Weights of a small GPT-style language model, trained from scratch on English Wikipedia.
Size: 13 layers, width 96, 3 heads of 32 (1 for keys and values), MLP 384 GELU, vocabulary 4096, 2.17M parameters.
Architecture: LayerNorm before each block, learned and rotary positions, no biases in attention or MLP, untied embeddings, attention and MLP in parallel.
Training: a variant of Adam for these matrices, 104M tokens.
Each number is 500 + 25 x the weight over its row's rms, rounded and kept within 0 to 999. Layers, rows and columns count from 0. Numbers have three digits each. The size before them is the row's rms in percent of the matrix's.

# layer 5 MLP down (transposed), 384x96, rms 0.11, rows 149-221, columns 0-95
104:498542482499509522444519520498499523457449504523468502515465563522539494469505499517461466535484513501488510529514507505500488526487543519482477505515496520523474530523489471489472498493520488535505444506524485495481504484479541544538513471518540506495464529519493478509450463477475504491
082:511472501481462509514477451459517516526504509536514509478511491471500511478534491493503552552505486474503517506532480533517471535486519534527460502466493481538477484504481479451465514511491490499506494466463462508480435520495499533510508508542489542531505466492516532476474513542500530481
102:510480495489491540493479492476491521525521519459444556492474456494478525454518493485513566527477474504524489496502517511536441490547462510521497438482537477501483523519491459508511496471500520533526538487486509522493534467494458504478485530512494531499506491500479506506514493495533492505
085:440508492498500477461507481506483551500492518525475540475457500448484510495498458521525496485493538473515499519479538491521513549473551480534513522496498496524527463476453513497507516475525494507453517464519538491461520498472515505553534514511502515527483518506493487511468526506505465480
080:502476458518527519500499483542472535501452480471506467533488525544466506477548486472481511491524486502466477508488491501492498497528469479486473508492479523513484502523553487479481493514487532500538563511532517493506522490522545498491505526520498490467546524450523482490497472463469533545
083:523488503524536467533491458493504525499456480506519505495487536462535518503524517519515491506528507507529487506470498484493495471514483452467525484513511521454488525485500505504483513526462501553485513531503494538467536500507468428510449512467517527476483548536504480483528466493503535468
118:445480477488547503454461545536500476527501473522467481451504504510515522510517514491519536528528501496469513522523471511513488490562493499506530514531493513512510479480503494503476554478503530509482524510528481480469504494504507494486521555502465458490443522476523486504463507536484466509
085:496499503515495496493480425543520515518484520513520525485510495498458472501492444532517507506485523509468479524473496523489469526485516454499475517510513521491472522501504519499509485481524520477530529503491558534515504437499466484525485492539455505467504530479506522523531537480447474469
106:508492475485482463462510519461509525470492526495519550461512510538506535493508535503516521544522513517502472497451519501492509495499519504507503482522506559456515519465515521500482538489483541441509513458498496473546477469537483520517525474513458496501503484482512509471455488498524461466
079:475520488483462544491509525505524516497489490519507510477533488483469450490497480525544456521495485455501458467492501554516481493504484527563530483420514499476517497520488501539510511462505547542533490538458494500497495526476494494514488487529506521496507502499476489475517504490479507457
091:524484508523494502472452484496500548546471474538466467494496533488494505478519501485536519538523507498478459491482492491533474460497497510500495447492530528510516461476519502453531536472509495489518542510506510480475528526464485492519530483499508550478465459492490565502486520489473512483
098:485517513514512528450501511464499508443473495526489474537466555472523507470479498520480458507464490528489517507500481528534495518521552480518465512487539505501485503534470473482479483515522508531529470490495543508474506540485523535524526487521538519509459506517491474498450485455514492514
127:507508518516547532557498484494473472579548467518468506492525460509466478505525490520493478524511483524524475458488520519499520515490466466490458511483512501499473517506479497466485523536483473495495528545483500522512497499496459467476470473505491494540565480486499476479514514488518509510
094:497472481502482509496488483477495518532513459447485467568502507487480482504482521527464512501537446485547489524509502479518556492517500512510470509506512519508488531486501475524514495459476460491538547521488494498463469456496495478505493532523470504541515488511532508483474512557526535487
125:470499493501497501452492473473488457462475508507450496475514479529510488482495530516532506531484497521477542518483518481453503572472498547514486493514503494535512497480521479547516504517526499516513509496546538470513495478528501514459507504517512489492553474481458538483467517508475511551
111:517491513472508479510516496482540502549513491467524497518497505485441487494462557477459489461543487492483466542543526495487503528501487510507502463541534510515510496447501505479496450492484495493488515507523477497524551519526531519476529519454481512451518485494477542497496493472525512481
090:476533495514501544442513469488513509477463498503474560458516526533477474470479501510525442517463514493462523521512506495512471511504504527478539488489516521515468512510506498507511516526527507549503454506498527480520494496463512555537514459505483493481483563489495521513465500480476501496
113:471442498491510573497526486497479486525497510533514487501495461480494538504478489498502534535509490521522505517468451510477497521531563477520489497519501484488516529459499481506491495505494515483521530491481457503471493501515472514549496537542531494533449488474487479518465502477475452536
082:517477509507483507441498494510460523450493517498496493505504514491526494519503512491537507492507521448496468544485484521515488499541495487507472498517495487470495462538480488516529529481541509446462503515520508475494545521470504471492510548541478465530456499462529557495474511473475521530
104:482513508494538561426520516481509490463451496519468512526488536549523476489489483508487469515482488486484533487517500512498491532501517535534475497510508489538494521508482504497485500523510481530497446491521493488477473487477520544539518485530530507505524533507494472489415487482479489508
096:478516535505542542420520480462480489473442511490455536517467555532492503468488509514499488502503521510499542507530509513527483529539547517486488492499510516521471515499501463481471499498511483521505468513527498477457521479492495541509536502511519471482501516518493496489452528508492489537
091:486531515485491516516499512485497442546529486523513493519505536532525490539484520500421498508486517516519516459461529497487526541480483500481469486542505516455546532470474473509494517508491531501504501490496489516484538470486469445482516510467541523460499482485466495478493485500491537508
106:515492501522529494447496483519507488474489496516505494484529494489484500423527558519452510519495465462480522526500531454518527539503503526487504533467528528488502477528515496468506482523436515513476539460488528501480529473515533458476510494517499513488483478523472483506498494486527542505
087:492527522505484509441540488479482478527527539500514460494506529526509501520490507525499465491487489490482475483478486493452483505495510494485587498473527461520490489478507537526463509483549559518495529487471512531509482485532490441534495491513460486529502521484489527481507495526499482475
086:491454523499522523484519509507518483516482507528526485488545504527527484470547533516476490510515547491448563532490489469525491531519468484509514521481459513481514484449484518515525517496503511494479502485509494496480443514492463447521462518513500483487498456509493466531528533459495505468
082:507456493513464542463551499572501503542510473562485497460478507515503540495484487496503512502501489474491478497497488554550513497518502497498507488463496510495482517483517530519496478446497472450518549489488485505485487518470510496496510484504518531463472479470484527500548516508456510486
086:500487470522461542500502520518486531480532495499495487538496468443474515496521486556478554517492505465468512531537472539530488510471472486508526505463483514485485477505478485499485471469543478507500492502510549506488528544493520482521521463504487511435438501518502506504510498480480529499
100:496482478485490494493522485508517492528491498494466539460474478440472497532507511506555506555471505489546487498485531485491469475513495493470530532477480475512458486524463500554501523481563489497459492508481535520527504481497502488516509520548512491491480465498535532526457490509511462502
103:490484453528476509472479452507493494508490502462502555519501512514549488527517475518539446531505477523521458504457506496528503433493528507518501497456530497447487535487481497505491488491517492510470484492520531498510479486528497457497505542530492512471553541519493486507514489497540493495
133:481490489509497556496479510512501494514463507553483480465471474526471516515522478500499485519439494475490512454500476550526535486500456542493471553485495511491498514502523523502493524464470519496479530548498534496466504484500494510537495499492491485502503541424507490476512501527542526510
138:513555535489525495507493533499532500483510493486515481524504547438483506522474467490523512542501497508505446505508472518514489518510472519484496474474500489464460515447511527543530528481508480487511449494528507535552466504522488504478482523460476496520504508511504499472487472458504493559
083:458471513533509467522468480486501527532510506495500477514497465454513487485526523520521486497502515460541493480450524540527480487535504477498517481467503537478460496508470504550490508491542519509529536481471510519509492481504523456516475518521481469498481530465469538505503519468515486570
118:492510494492505519450495533514498473513482512452445498496544517485481451511482514505494482533479503507488528525515544515498496536503492509525536500491520463493477521540495459532486508514488531551506486473477567496490510514477518551481505494483476469535495489471442519487470488500472548508
092:484523503487500531501477515523482466473528489448514493496478516520489492461550513498543506499512540470486488504509498503479505513516518512528543490464489501526479473522517527456454474438543540488507473523474535511501478518513506492521484482513509494521536479507510556451504466510478451465
110:465543519516543520443527514491498500438485476503472534515494543460513475479502517522494463518486506496518532523527539512512491524478525489535495461476505504529479492525489464519467489485498510543533448529486517514472529510490529544518521464480526497500472500520476492498466470460491485504
102:514493520471488480523542455490474488533483460479488498491492548511459508526476481483508451513481494519527446461452513491498489493469496480545493501487515519477510468541445522498521483488514501521534489508509491555507526490519562493521505486508546514486494491500523492537522456468517513514
087:478492473468552494537534510522520495516479465517513499469483535567512527483531519496489533518494506484498513480468479483540516500469531502504478504431501439480524466488470542479494505502494530512475476518486476482475490507509507516507468479544507509482489550506522508530541474503524511465
102:493487491540524547460485475517516465491462503513580492492481502489469518457501509502494525542503480510507512477473446499457511505503491506496476530480513440508534483485495538511493518517527501482512517537502518496483450503507491487480507472534518483511491500503523499527486559555531462491
100:515493533440502508459508464458535526530529497496518487455496516509459521432529493492494500517526524502489469512505495527493496500502497553505479522499458518479563487437504508466475513496515521465478505497497450487512523497465522470506515481505523500532511464505542519511496516531514517501
095:451529528468467488446474513500512541490514486531472450494445501516537509480494509489489478473509453537539504504489507512514506505503508485477530563496511532522500514519488519464490537473502506492496511526464501500480487509518489439531540497494505518501491542530486475507503461531526538525
132:550508511515490505508486525487507502550516502429520482495528496467468493437485500506530495525511465538476498507511507546466480558500512494470493448468519494524474551502527466515523491516522480485507494495502477497483450469503482491505467532527477488511521494486504522499520489488497548544
108:487504489469526502486493517499513492481514523554466491484522507522513549535503490475478501510488500475546501473499532469479504529536490486461482516439456519521538503456485523512477534504477476514515485525533500450511545511526486429496533514486498534519479512523500462474511484508481532481
085:502465472482481528466550487504523525473498550541505521516459518498478506523488494527452492498513504494492469504490489477552491478499513527471493526475523535458508491523482480502500510501516524472478490516523531488502486539496554484534490486553518529495484445501504515500456482485435466487
092:488538486516533507405500507478487531491458498507475539490508525494542505459488469492514449491500510480474548536509537544498483482513524473494474504504525507499439525519495500521479478501502533509511491489525495509489500511444541528545503493504522509498490503523503504503442481493483520506
081:530478507524464469442515507489548514502496529475510471480505542469531462513537564513485444491491501499501513449495509455550488495503474489482516477490519513479500488494493464535483509511472538485487521472513523544537558506512486488526525531475508500507508488512461501491488498483522494529
090:513493505536497532489514481481542473441503514462520496487498503502516543541498498522452498504469448498470524494494530485497518499533500561506532508509505469512505459501523492483447468538545505492502517505550506438506507507526482488494457491536489524483504484542496505483464524484486528510
101:477518486489526505466495525504509524524504529499505456454495535549474520501479504491500511536510502513497507486522490511502518503557466505568483502499529484504458502480449516472519492516484488502516489474494502504466541527438540500498532521439495535479522483527465446500465508484513485500
108:513523523499538505445552495485526522454453516516464538517475508518497493457465503519525471523520497521494520450554521508528493511502535488523465499498501504490477493508470481473484521499503484541525445489524503512497499500459519549491533469486499487508497511521502477488441471537511482514
082:491500525495538475486431510496519523461516487502493476552473504497525545499509506457504524527551483489534467562493511502475485475476509494496495498486529527494508489504498494542528494516472468514499494516503478509526494513491510470496544538489462494502533464533478489499484451511485426485
120:424494485501521504471484505509481476521470484544475502491456497561499522479511506445520503480467467504490522486493503496508507462507491515473517538507549484501509554478536461513514488485546512514465533551523513505487537475534460500521480510509477505483531500490517468516489525511521494481
107:488522504537532504420501478457471511485468477510471531538503539553488476448502487518481450521495541499485528523531510525507494526501548500476487491518545523523484508536501491535476504498504521522503453491524497484463490502487512518505500463501532488533490503505459477495464489477526506498
106:512544528510533492456549519477475493478487476525459517453463555477511485478530505539534452529518475491477517500469515495521484524487499480482501494472528516526539508499488492530485471491499486489503461513470565496485523495484530487517507519448493500518510493521492510537447476504489533509
109:527503442487501591463492506462489491555505464492454494467495528487526521503504472491522497525481483531541517486477496497494482526510474499521537517463501501533528493504547505487513513558529526479472506474485495466493500504473492514537501482534451483482511499512485507471474524517493503487
097:542484495508503494497514475501486490515506503545535488467485465520527519528491500510517485472464515485529497525497509458486470509486434494517505489459509504525465490502496464522522513503463549547494507503490556514554532512466458498539498554507477495482478523486477485515546482456498528498
087:507500526505489487483539495529484518483509464496480564471494487487490510464519541485523478477492489461457497536508498507500463535505544482504517491502516461440491500491457502506507496509531528452489521541545495499513489484520514506507564458504463534512541448489496477495499488532525506491
123:503515563476520466534504523504502461509505514498498451505513471490494505524502502490500464485484509486514473509481550478479515481492490522530523496493525472521494441540449530488516512463495497519532533515510540488475508488527499511489496539446501462484489544499482457479576480500487505506
111:545459520487509489523539501499540504459465505489515496449495518484443471488462526494496533537500558495513490482520530455518545476530469475490482498474485486496525463457486468509521507501479507516514522462522506495531521499463502481526552491503508515517493495563514504512486522507499507471
102:489557501483487495423473520511492497467490518483474519462451559524564478475518490494514453512506505512521527521499527492516535533486507494507512519490521533491464504524508465466475502510502510542493475524514486497466492502483539540503519503484506492494506527493488515503432520482464517507
102:500509513519552506446510530493499482515442500488473511507513536526486471499482512540483442503483500511487519532531520528490464514484540513516539495503489496525477486517509495543491492489497502515544468502474524508497529507466456532491504521491509451555511460486449478484477510479461537519
084:495531509466517515471525482514509547489466481547516463465476525495522524496535492489490547540513524472495548437521443474471490468467505491493516516447512521495497506508524513506459510526510482499494473496503478508453487516501503478505508457538519549514483539485536501488517503482488516514
084:530465451525543513480502498474498533502488486463543498543495490479491499464495511491533521491509465443476474515523464513507508536478472492501536481507498511485487503508544496503540484529515470512481518465536508545497559538495501494467437508507554484501496475516511503528497497481461489507
096:514522502479510533444552505464487506474428512526483505518450556521506493474476499511475454521487509513483515489512492513533490484484521498482451506502507506525502504510517511473468514500503485527507455486502515492495521509468551564530535506529514508493483542524477504509436502489496517495
083:505475524508483524499472531517488465528529512462542495485479529503491508451503483490528485505498493423531497511464488494460449521513510448511505485502503519484501482507482548474515528519488462510497529504473489529487493537469494486560461512512546504481525532500502502495524494539552516495
124:488543542495531522453479526535500534475529501531498531502498525520521452476487509508512453501472521519465555497536515492520507471467477504463491494521525524488486510540490528505469507478483501482508506510491525488462525469481514470494484454491473477483544479523469509473469513490497560530
089:502493460490495469582510507522494489538534470485521544502520460507518481547466503517497495504510475489530463493492494504489516490491451484515492466498457515515480499517536472485500501477504521452507519478459491482474510532498457461535517508507499534505516469530524477496579489511517509494
151:492497497472519486466482513513456513521519465519540458480504509521577514528480486488500496517529515497483540493545476493502463520481469464517488512507501522460520561467512521496485489503510519547538511511481482485505454477443517479544495491494494538504522467520520478484500508476470532498
110:472493501503478481458564525516462477479533500481478476533523473502460488463541504499476507494535485529473521518495540470519465494496486505519513508512496474494511558514528523507515513484536533504550485501492503487514442501490488521490532544508486460501490463493509544482455484466482523530
083:474451472483513534469535517455519514520493486516539500493521500518471529517450552530500482482506479475495513529436486540468462502513518513516488518488519504443487509493527487497526521475526507494459529495485486523521510509449485484555502502516529499523476519482466521504521501511497460461
082:513493511522479524508525489491533480478448501516477496498479499499535494515520501546466514484472541547501542542517513503493511540487504531523470549498469498475491508504484501524513524494493534430468527484560492475534484466514491469482431489500474507505523459486513511475511494483492490470
091:515502505480526514443544521459473535503437496500476543508457495479462458437523528494507527529520494473512499527500521501547493496470510475510489501469507530514528497509470508533495530504519524532496473482534537501491505483471549507527522499517520500500482514516473510503458482482456475503
099:498478522497488491492486511504449519482482510494487477494467513483493497482491476478492511499512521496499457489497478528535497514551561523512554518532485542502493450445520474492482466515458510521498530464516463493488512525536545554488507444468472515494512488498505523492503555513514483511
101:495521549520492534583499481508459511520520528510473514462501457482500501539537476496485542513477448516500513497484515475500523509496487486516461522497504468474486502496533465501512499478513529448474550474455485494506501499505448457493494497537488493527494505501477514481530505498500549519
106:483542514453494492474468480507460470543522504500502487457460469478560521506499510529490467521512483495491499443494512510503500489501521494514516537518558552477507512520482524500521499491488484512494487512491478511503467466479543508509476454548507523530564443507500511479485489495514510507
# layer 5 MLP up, 384x96, rms 0.154, rows 150-221, columns 0-95
093:496512534534532525494577560477476490512459516479482525452478486500485507454494510504482531500489504484540496454503518508449510496500477483492505485544499462484457537470512478499509495497510507507503489542495485499493542478510466521511477540485511488507466509511461518552517493455503489475
108:479528487536488500507511537464488527523479543473508543494514490499496450457523509548520511492493497520549512443502502499470508510516504482473507440508484497508479555537492512496480557549520470519524487473527496527515509507507500504497464529486507474554484510517446494506506517470502500506
098:494485520533538532478508530535490516476480530488473536484509524521511494490467549518512465505503503558486516544504539521531536499532542511520459493478502498524513492470514484469488475498497523497546494495494475517476476457503520528462525529476523471521475481516479508500473453491468476555
096:488512521467498515523520490487507473486502455557526509504454512533480528521468489510455478498450518495526511511492515512470504537424505516466513507479469460502497470523493499478514503482522467552533446522498501493511494514485481512534525500517500507515496499497486422489497513499527482456
096:514509508472496496485520494497525492520503471518508488525482505543513478494533477517489504482482490502528516565492464489518492524517524499479466512481521523490502516504462488518513515511517500527441502473502445521492466501523453507478558460508570531539476526530488453470513499502497547460
115:482525545481498472460454536491518524491498561482491492531542503489501488487500521534496493459491496517478494558516479570497497490510485518477463497512507514540473532472508489483488470498499487487472483562540439517508482508478496509474488483482487526536496461512524503529469489498491477510
090:512501525499482481513528563457469524510506469501525514545489508514518504490506525508439487527469529501512542510520473493465543514453504509499505470509512511485485480512464509465463540507445509508514517521491492505492488537494479502468538474535553454504461497540476498506493484475526477493
107:508509528484521476483530508507490527484489546505442550500507511549529488519515524489490477543491492509462491439522515480511501496477518485475462517500515478498510519478526467522470529500488500498514428458499510510526491491523494501527504488475495466534524506499481457495426524481491545504
082:501515469537561520492507503530489477450511456482492486440490512489506532489479506524474530504498518509458489508546514492479532512514518433436480550553497484507483544476493511512489482485481461502484490500528499511517473514459491504491518533509529500511535532492481480520501485487494488521
098:439528515515508462478480475529469468531483464520479496488506521512512490480481481519479526502500500497468536552503500526490491476517501482508470509538527517517483518461458537460496520474519498537482493562527431530480503508479485478463527496473559478524488509527488504485490481491498503514
076:469533536515508504462483469519504502505485503491481522539488539529527487491490501510495464529504504484519532467546477501528468548486520520473465499494509521538515512517499502489428471540498491512485459545539496478501474508522554544552501509518505501504494492505451500475470472508470475509
129:439482527552523522492450515515474445531503488522448501466502505512541456505511458520469499512482496553540506489513528523470485554506497510526459495504512499498466505498484502470504512515507453497514507495492499515505484496508454501478491478486529480532525496551488491539482518492516470524
105:487498493499522515496520471507494479464508434484466528527489520497484457509505531509505502481514431526535519451506513498537541536492513507495476497518493498527503501527492468526521490492498478517533506505525465492530463467447478524494546494525486515565501502506534463499461482538486503478
115:502495528511492514476486480457491462518511498468466501481510510531515505484501481547486479499454479497479531502495538484458501545511517529521449506559477469544500517469478508507493498494504496509515490481555526458482513475493504530502481477468507531483526531472449550485500526533472485543
125:534512505531506491496530529451477500530455487490452488489504491551505486502487537512487505486506498528467509449551519487503485481497517514499479471558503509524491534468526480504481478514502476489472469520515518502496528476533527506523503520497529498511524546467432505542517509502465451531
078:519568490495486513457505517478511510501453526501487489528481527493502481480478514493513498506477539498501496511522506498513554491473505528497456475476500512558488503443535476490482532502497505564520476488531511466494502493445499544488553489487507485483445540482499508492495523528480526504
121:503498487484511526512478530537507492532465500509493511528439509494538483469502488513503518532477461535500539536496482517474511523527530496509468496521472458529464518476472507501468486495556517523455475489519496482485518468549492550513554497502526533502496487468473508512488527455482471481
100:453527537491498502477462514481478519514458557490503515489493483536502493507482520488487503508495464493487508538506534511485518509547543467464483483562478474517522521508523474530525512519523527506520439460567486507507498496538500505519478511482511461486468501501476533503457507492502485468
081:453528538492514507499520525485517496487455496515501500512500507524535483435453500546472497478450492515511530501505491502465509483469501495510475493487520542541506537510476480444470510518522466524552474503506501462494475484449491550507525501536534485548508529493500483509493492489511521492
079:514492521522523539467499517475461476495479523525474521519460518533532513484479526545471491508456476526508514473520507505500513495516507504527455503519488479514461534462533473470487495496505494509546468443524483467478491472489486524466551507480535467514493506480493505508449459522535474513
098:474464514515487532476515561532461539490497506468507517516477479520467471466515501535516505481508463502512516485518474519528495511517501537522523507513453498513502493526506509454471471538542497516515499492471470513490509466510478516461504507504523504546469430523523475472484517511552468477
102:460502507536523508496521514504487501491480514460440528521451498509495521503505509480515489516451457492459515543530567482505494552481504502486495512514489478531474476442465468457471483498558500485502479477527514490478509514496498512507527517476554505505487469530503488502525498510501532491
097:535555503481529508481501522474499494537492512505497484479478494480527528479490528533528494466489497543520508457546516501512476500480474493542520485546528502479465521429498507512463494497479490514505514463492523527491539504495514497493495481477516449530495495510491457483420513490505542517
095:489468514530521513469487511519454539469513478494491517494467478512487502450492495515528493522473509477549495513506530553475506505461490539512514493528545517508516503493505509504507481527473520527539502519497448511531495480531519545463504448506490468470447514525506475468482491519525463539
095:528498474503474529498510500528502485496515480542423513518486477527558495508474508481500466492465485503505542505506511498532569522512494491474486545511513510506452499505484507468467484527463465494495510522533512459517499512469481526475495480508524509494492517520473527418511487528486498515
100:467524491515534503507522527512528479478513555500495497495460473517503486523461530491508525510512471514471499485516469486500490497521555460464498468504464484498494491534544475503462484524532493528497437497500521477466508491505493565509471489467502482485458492476530487482468522450457510484
098:528519496491532546503501512465507476491521473538519490490500496496527491501448501472467501465485536497463509544528481499510502521478495521484494473502483458564497544477504425490479491512461481530491499479536516492488544484482516504544544492503534498488463515519476486498515510455458508510
110:519507477580528491479490508511447496463466524444461486499458525523525474506497478526529472497515474529509519496545550491544515495504525540506475487519517485486456533510536497501507457522533482514498471512537498513500531523537511519483511501463507522482511515480464502481483504501495507519
121:484529515544544546504456489471516480526466524521492480467500497498502499513484537524505499533477503508481516466521506497476504553504502512505453483514506491549527504483479515493484522474487481498519479525557483473509506450500492508535522480510511474520524546501445522441498471504496445519
132:478508512510485496469486535523527506529488477508517525515468488494514501469487482559484493487458543493524568480515505569473539482488494508474476496499534481502463485513515497480468530513478483505536498521501441522493471512500489526471472516525498465524440520471542497498469472505504516511
085:506492495468547495510505535479503479501504484530538527504503503511532479508503494469470463492475465486548567485483478509511461553464502496454491488501489518493489494504501492445425513546468430521491494521496521468479510505483490483510511478520506509501509504504505482501501533526534521461
102:515525491504495527453521524496485486513488541489495523480479520501547458492491492482466452532490476530482510496508512511555479482490489534469452463507476495517499512528464476436495496543473493496503495539539515514480503471487541513518512526464494521540500473530487499481460519541463525510
111:528557508478486516502489494473489533448475454519506543494478513483517498506528515474526482451488479505503503474520526467488476501501497557508515481507498442519485510464565476513509539504531482522506479516515524479517528464532483497508491494460497483524529538475450481488492490455505506523
085:466518495502513511443525520543503511446483490453511544559485510518520488506498524519489478515480459504511509525521528516512487530488530547499488479516491512515473515523513512468487492513519503509540458508540466475520494490516537556507529485471515499530507470518461468507462466475471521526
102:495500544502535527508472505473495518473481476498490544482486474494542497451524482506460511458532448507504513556535536475466463500451506532504468484513506510518507487526520489465498497531497502501506470528499490454474460537502465514523510515538531520502501486473486506507492511520457549514
104:508557543536511544495479456531480489467505477515534552491442496547536520478487470520463467471513534473483493512518526504480504549510495502509487519534492506488480502529489493497475494523526496480484465520512500489501475503489453511462573497511535516516521522481496512498504498517532495488
110:451507564555471501478483492520484471493498458484526519463509474498537487488447483548533481487501511483514515477503550493485508505538500502512502474575519454525495493509499492487486484529514514507545492531510525500491488481543485517508494470448521495495480514516492468531501509507512457489
112:514530500496537498498486471499463531432494500519476511473460508523537515509512483455442495473479540530495489454530471488537496496479501548487489496492506485497481479489534473528477489497513495522516451539529515485521477523517495502521498483440518518532442534506513490471517505488523488520
105:505485527484504543480459475449464500532458516506529512515506507526485501481494536486449499466478516508524538524510484564527484510500524480512474492503487477517505519530510486485489527476469528487520496484513472516484504540489521494487507484510501494546442465508507454547446492530505454479
114:462526533551476497495482512529527489527470493487510520494480490482501490483497494549532496475467503499510542488480541541473531530522499483533487458472549468514433472468469515481498524488496506519535489498498477509516501553505462492430473515502537521514485498513501481497480521489515507525
122:493523479500515503493533510507477522483487470473518556526499488474505496480498508515475515505486518535446515525549497510501500517453533488526495505544494495520462463452507509491460471511509474519517476514541477502495502529528524507487494520497489462589455466502525456466487500479521514501
093:502498495481497493457538547470532502467477512500538494539460502499502499480495525487447471507499490514508495505497553477499504539477556494474463498510531535494520508505504458481479530465498535540485463517524506476535473511529504512514575508506519456526460508513513496522465488476504503509
083:443526507498503529463530534488499497494461508468507526515482509508505507478509462518524490455452521513497536513518523528467469481497498496527486490536513528535448489492476489489511498528510464517559484516526535484505475482501529532526531456501538496525450511522499514470446474485507479499
094:490485482520497542461506504476496539514482553483506493484486472500518510505484517511464512459488503507498495442512496504530474486481502463491478483493539506484459560523510463485498499536563448468495473518525526476463510496517505564515488522506521498528512521525514514488460528483543511487
085:508531464501458478480499512502485491542480512543490500482491507492492513468509459484534470489496541546530525498514496557533500480511540448474497467495533549520484511493467484536531526508482499486545483527454507515463484532456509517517541509476498517511514533517495512519508456523512488518
100:455471491505542507466481543497526457529493513500480472473502507532530497480478497469497517513511469526509502530486557494514506501469541450461447500519476520525516540498491489471498465549493494508499490521502519477499488502444477498508566501452511485525536494515485510512487483515464500522
082:483512526514509529465524480493521532507455502505483525533483505540505522463463518535537517465485507501492496487539540507499485540484492504521502496500479510518496521532466489448503522520506448536524436508530527488513494495468524510558541495529517490516465521501517476483478483515545468530
095:527491527503472520500507520478523474473494524519504512509526482488499515474475506467521512527495536507560497490511480508463536481469486507492489452491514503515501448493556455522475524555493478546493489482495523450544465485449496526468472516476503513505477497511496463546495502510489535464
114:503535531571514521507488547462504463511488514524470500479495512476519510460508495544533486510490486552511508495506501506478502543528523508527461487524460446550489489454509503485469523478481506535519502511533492504488506468513500504512484525474518473534499502479453486484509475509492446532
085:498568543528556538480487489484483488538473493509492499513473508511525488513506496517443511485467507504493514498533534542475522491473515475520452512485501484550469527453529468468494504532514473536510494510554467513485508500496485525533525473473515513548485513519487495520472496506507522506
086:474492532549520503446522503501491500456436485509458551497515504526529482513494513507485490497505468524470521451529519488511479538473540482456492509533495480536457533518492468497527484528492507504545461493518523462498522490486520525513504525488496486548506483520510481508474476494529531519
118:490508534536513558507498524459506492497512476524526493508467512495496496464487505531474512511499510535492507554534450505486489508504528473466509458482487490611518473497502495479476499491539477541490483471489495496478524498506487493527530530493484498495451492508481494503492476442494475495
091:462497505529526492437516547517509487502470473461532499528474517514509522524515539459490522531523468505457488470496521509529479490522529526523484465497510530502486498488490496478510506521526465493518477472545522506526503491493449533472519496509532494510530465530493512495429471454510504486
108:512538503525504520477534489517483529459469509543468506528484466541524519515546461478451486480514473487500546523486491464489523551507552525490514494536498468490487477504518471474474513472530495493479460504513515481465496496521480524461532504453524491480503529501480498498501484488549533508
120:469556524540492502509516538483466559469483519539470564489497458513533489488470513536511491505496510484469516486520499492483530492463479463485521493530510443496506496480503514493504523505479487513508458525542510486468512498512486505535475491502523473518442526510487462490531544502493523519
109:521492529501505541478513515481516511498454525474468509500501512509509500538470512490482471505474470545468542452508551474541567507504507491481445480525480490492491517558546464496495484499473517511501503487544519528516493494452473493538497496476516497540497529519515506500502530499469523518
085:486526527528496488482491519500491519513489486503496481517455486540527489491475485490478460546496494523452504510531543520519506532521511499481499468520512476519420500481506495506500507513494515582499437516534518511476501495491547554522494470472514514480518499501524456508468478501481517524
088:481524505496512546467559523478498457557496516490482526488498493507546472465499503532465486521499497506530499480479494496532465473462511529507460504499478490540462536500500531445479494498489497515511483512556505510509476522470466521521491518510485481509491481544485512495433492537505508533
094:476498529536525503462465471483457499564514538525487469459541519484480513473510466509543517496515501515540491491507513518470471509527468507515483487529544496510493529449481507459494517506499483557498505550506511483489522478528481516483524522479479447483507483504453526482518482499511484508
101:481518526530525504486492523512486498505498507484500515439498504515506466501493448464521488506482491503468511433539485524483514511516501451484510477492541509533450526496508458511502503502501540546461509503521534488498470519536496520470497440461475512526457553499516464512499510495479524503
068:503521540473522511462478517477484500482472490509525526496447538507526526468478535520499474523512491483530516511564485498520460499488491522474490488496515531545464521519501507497483519535479493539535429474516496473507509477478530552534524506512532525493494517489494526507442488504514481516
101:498524495509485508498484522499481537497485532524500531480529492466500527471478495453519469522537520509499488477503573507485495543485517479493518480456492512549415531532544483501482507510474488486484479528483506487491451485467496525526495533495473474529472528475515485524497535485490503529
109:498541493505561495484516538522477526540469515512457485535494488515547487493479478512469473484437472504516522467541508493493505473479519477510509487517529457507453498481492462489476518511463480524509474488521527503487521523503532506541489527501467490511525498512447498498439506514493525534
102:485539498489495540513471533482504471539497489525516500535499485519531462488484516530521490489498456516526518492502454504487548489500482543521460458484457501516470506521487457466486508511501478473517506487501471501467492455475472536488531497457494526535513479548486464531525475475504507452
129:482553494517529458477517496438470492506484447488505535502503502489497464505506502511508501499494501488496523509527518551506540514459511495507487492536527485532444495458545504467469527530485492533526497495538468528508497477519468514459499508503535520552520492504484491488480496490560534499
111:481530519514536495481484502498479527510483541523498494512477534484536517529517503488443508479475465503488508475517481505460467521449489523448462443513472525485505523482519482503477539502497510519527442505568504505486510563509454501499492517497519495527502517525505498471484499499538520498
104:530507550535502490494451496529474512530482544478449545483518552508508511472484511469521477536514472534527518529530519514487512511508495475510482482473528492520480512471523505511502477470457519503507493510551480515484464499463468508475543504487505508497523463474510502533476502493471482563
079:498484474513517490493515536467500532497489465481536526532506496502473527484473496519490500514531526502521475483493485545520478478486485488453537462495525482506511511513513544474477521538488504553525490547474494488491459526481488516538544474514509444485433514515488538506483492487494456538
086:511500488509485519467523529479524526472481477494495500515496524506513512478495471517457460490497508510498516493481527492507483525461530532492525484485510493536477471535477493487518467542498440511532450500540512464471518450467536537551540491538522489480501523516472514520460533462500473505
107:490497524556468496484460508505500505482511497471495505472499516481514498478426486520495470498502561504528495481526493540492496524518502522514519495515506487511499493460565481521492465551443496535479518480503464495497492485534499554484469449477520530517483516477484500508491492501553484481
104:469531554530503527517461533536456514516495479524482530500502473505524466479503475492483512519458487519578501459509487486474570522493515512502451507502480477517484509485540468457498484509492483482524499510481454532515510522489472500485508479494538511546490517508497508507517521478525504521
104:475494496532521487466530515435478549476500472474501526534498505488527486473510489468522477507461471531468535520510514518515513513472472479534482492504461468495476480487568512452484478545494467520508515499522506516504527521515460492465502521492526500495497491533492448519499502481552512480